Weights of a small transformer language model.
Architecture: untied embeddings, normalized queries and keys.
Each number is 500 + 50 x the weight over the matrix's rms, rounded and kept within 0 to 999. Layers, rows and columns count from 0. Numbers have three digits each.

# layer 2 MLP gate, 1344x512, rms 0.041, rows 967-981, columns 448-511
557568427518474552465485433514426486541549499520507563452575451439469442535487461440488497488436485492458496613466439509562471535433529567542531456521495484586473502440550571396492596538477524
495510483471434511490486517498431589398507507546507479485509489483549467542570616548497492554543413588500541527448492454485548575605539469488498512437503520423529433510479562496513598486535518
516508500499337475544514494488550529561432510485520507396470438481429448539433558539487571562417537432545492537520451448508517446537473546418575489514456486475445484466532509455428504551430521
432531405567444551440562559412409543565522521489586462551458536520521421511418471453504472547480519481510607433575528517450464486519510463499544545513399473503446487446525497522617559535461548
522434552458416579506556524480512565460635506517497510480502515430592546424479530459458518521457461589515479555569505537387521416519415424498562518481560423619446457404459470608534536545483507
535547506373492562448504413514549553479403568559402517462518432500421516535531482512458432488510444652429505498510465417573469588534532411508507487429413473549472492433485545490482563455514476
515448471509453538501534527497494558508471519520479428480517422494505507487529464517505443444492507529553454494484535556494436487475550487511512525567499351493542458480479499477529585503479529
519477424482485512434484523489572481515418498449536480515552445523423415452504594600465431505538583466534465518467541438493450540481497437517507498553480477450523470523509468436539516512466483
452440446486477541511530551511553536485552562547528441586487555476430456416582493488476503546420422507595543504504631492453510599412429483517527479543456429530499525523474514442452548459481504
520459532486486471554506476444589454479538424490489438519437413479504426425535518519508467551436526464393622524480482451524507484509468424481503491514460526517525524490484524505491545569458503
477485462485484533450554609496505517500500477481522539503596512508499556522455538468480534566478497496480477550489487488517517511439402510569506448507539500513485560528424534419604453518486591
511480556575488499475507419467505593499399541481457617456454433383576487534601489453484479574509406559493516595407436438539458520475507457470479492448507464487449604423549536522570586582447415
463469533467447549520468507485537551486556519514453511520482474527399563569460469489484532483462335431468487481499379417517459543496447487537483534498394477530459448527546493486590521538454485
503551510540500498464600562490450602506496524454388403483548395501476503425451534472458510547479453444552556515488535509403493512542422497480515454496607458544537537522540477489489457493519518
577451532543425459448537564563401588538490453477530462484488477494469477538537482624493529485486502552552468537517508533515537510479583496539555506510482569472498458497529550387467449495488575
# layer 2 MLP up, 1344x512, rms 0.0379, rows 967-980, columns 448-511
496491450558528537522418507489489459557492537478525503516475371506486448556518541465500539511471600458471534552534494490563605459476481426490509431549450431452532484448575486511584414420521449
448433520464429553507501512423519535591422502498435546536523536519443509558506487546506517412562574453465420497408486571583558532511452418561580520455536602482585470442511516546455472459436570
558439580527470467479467477485383531508461483375381506492483513620542455556571484523523447465465500546543483529507502416481518482577515485492546599504550518473560521429607547455475618517445510
511463459455496466481469459551521584420489491597485392530555523468549486459380589551503494646437572468451415471473587531536548466450571502536476379454567432438425572489526557533488470503458498
599461524513535562538492477457501482567490365525404549452495567490496544422434487412511575527415493552498516515576491610541526509423432423550487496479397484579460423421539521523438540494467560
493456521478514472498397487537550517516550510445493550432470451522568496480478463368498482560501518451552592596483489556456469545559529484513484473533490527535526512490485427428522572506454559
544567540597540474499592493547490487495499411462498540413502563446494481530529453556523520430564561512580518467518539546472576586463485476628525502445504444460437406447398522449455576691539506
557456501527494468501481553481453565464445483529535520547570478540474500427501540504503442463533472488570525425432444511558575502516511427450525426537471492455506528524430480483477500542498445
585508519534491498448484416528569499588518507494551525509404510444590471492559492543516515516425516461451449484573514485467517575446523485527496497476560565636493503476537506520531428427514425
548459494489513493492478438532421513521481493573485405449501574480445492545528443406534595495468538508535526538579564507468514496389497470528480504495446469471420481454489427453513566523576640
495405520550473531603490456476581478423536518448424514527426504476493477530615507487485393494561484588544537488512477511454402430513539481465486555496415522608400468463528486534482537522567462
531546504439558457522509471512537437503542433439459488487610494454531502457549537476498501549541539522511440506470525489495607437534600360506506511504436503526533519529500510486448456455462457
552544523446497601599499476513455501597527468498583481441467567457515474491628502434482561561488510571506505556543497551488511560555419546425439491540475445537462470514491565475550447500545480
525532484437521578475497557479466492523465507461505505405438553563564530470541465468494510491449404508526486458602512557408466469535523466477510557532534453538442448455469487430518434530579436
# layer 2 MLP down (transposed), 1344x512, rms 0.0354, rows 967-980, columns 448-511
503479504490429411517447491516588539488499447538486542535490528492511495484499484477474516541480470481588599526491462482558454502518582468543554489513419476567468512518440475484540454495534496
504584502504523484508525523595580423477534492480518446530498523526443533556516538530430568562529486483447425546444477591444531427511516513420473431560490529511527503571475430552524479535526427
538463638465549537442482506424442507535521551499431559458528511509514528475480466537530548490493561476419534456475602527499559572431537493577489523497583576448513487542519526478583563521588560
464484485488521490438442514480461517566510513512555548490403455515449447460454509550552452528496500504537474542506459468474445456491427488321489531490502597580529461481538515583510537488609437
584459432551535467548474585455507588568552492466444512511524532398458549443559461428458558532422472535484417460506448483493462555602408541428498569520506440561391500469457580487470412594500501
498417473515572526501427611499450528443571478504447568567544492470520532492579499460464458507488505439544613432564501546425633518591477480503416526565450552469506492467573508484563526486508498
465537438481489495427498567403502481539633424535550551502505494561440531434466561492564497573460424524503504513478466562517541507488527460372545460507472566464515512580521552467496413396467468
545519505521447516460546531546458496438544533448472508451442588501517568523461492488529525486525518439533437515532454510475488432521466532547487485482533521435566573491468569399474508466596492
601475540460513527507493378449511537547469471461539532508433578533516497467493571505397496537548512511532496536478557515483514465469506502456517480439488493511571524521450475508528550472502514
478461514514559537472589549431560500510470546531494495511482493580449456439469504552501540506491573528492541443577421549502413503408512450441488500554519492481460424554587550573480468488466489
526519545467468383576452514512522540460502430525557584461481460574516483458577496509343505526535598551480557504523559466481382473477546474574520527458439498487460505492518400512491499594447503
487520461545590480486535494495508472560401559493427468446454421468582549450532561393630470459530424479582508528462482444573428460490505529520524515513532473504458588528602572484603566575435573
396530568472545541525446563414471465496547564473438460439519557550423515580527494506569507507457563543544467409439437443426480413499534467450441525483440469511500499539443554494541493519474537
524550549428476570462536500509499478538508475472461486435522482516536524521457531504419533595444456519487505535530568463468463470533524528540525462435491482545464512531471488442468517549546467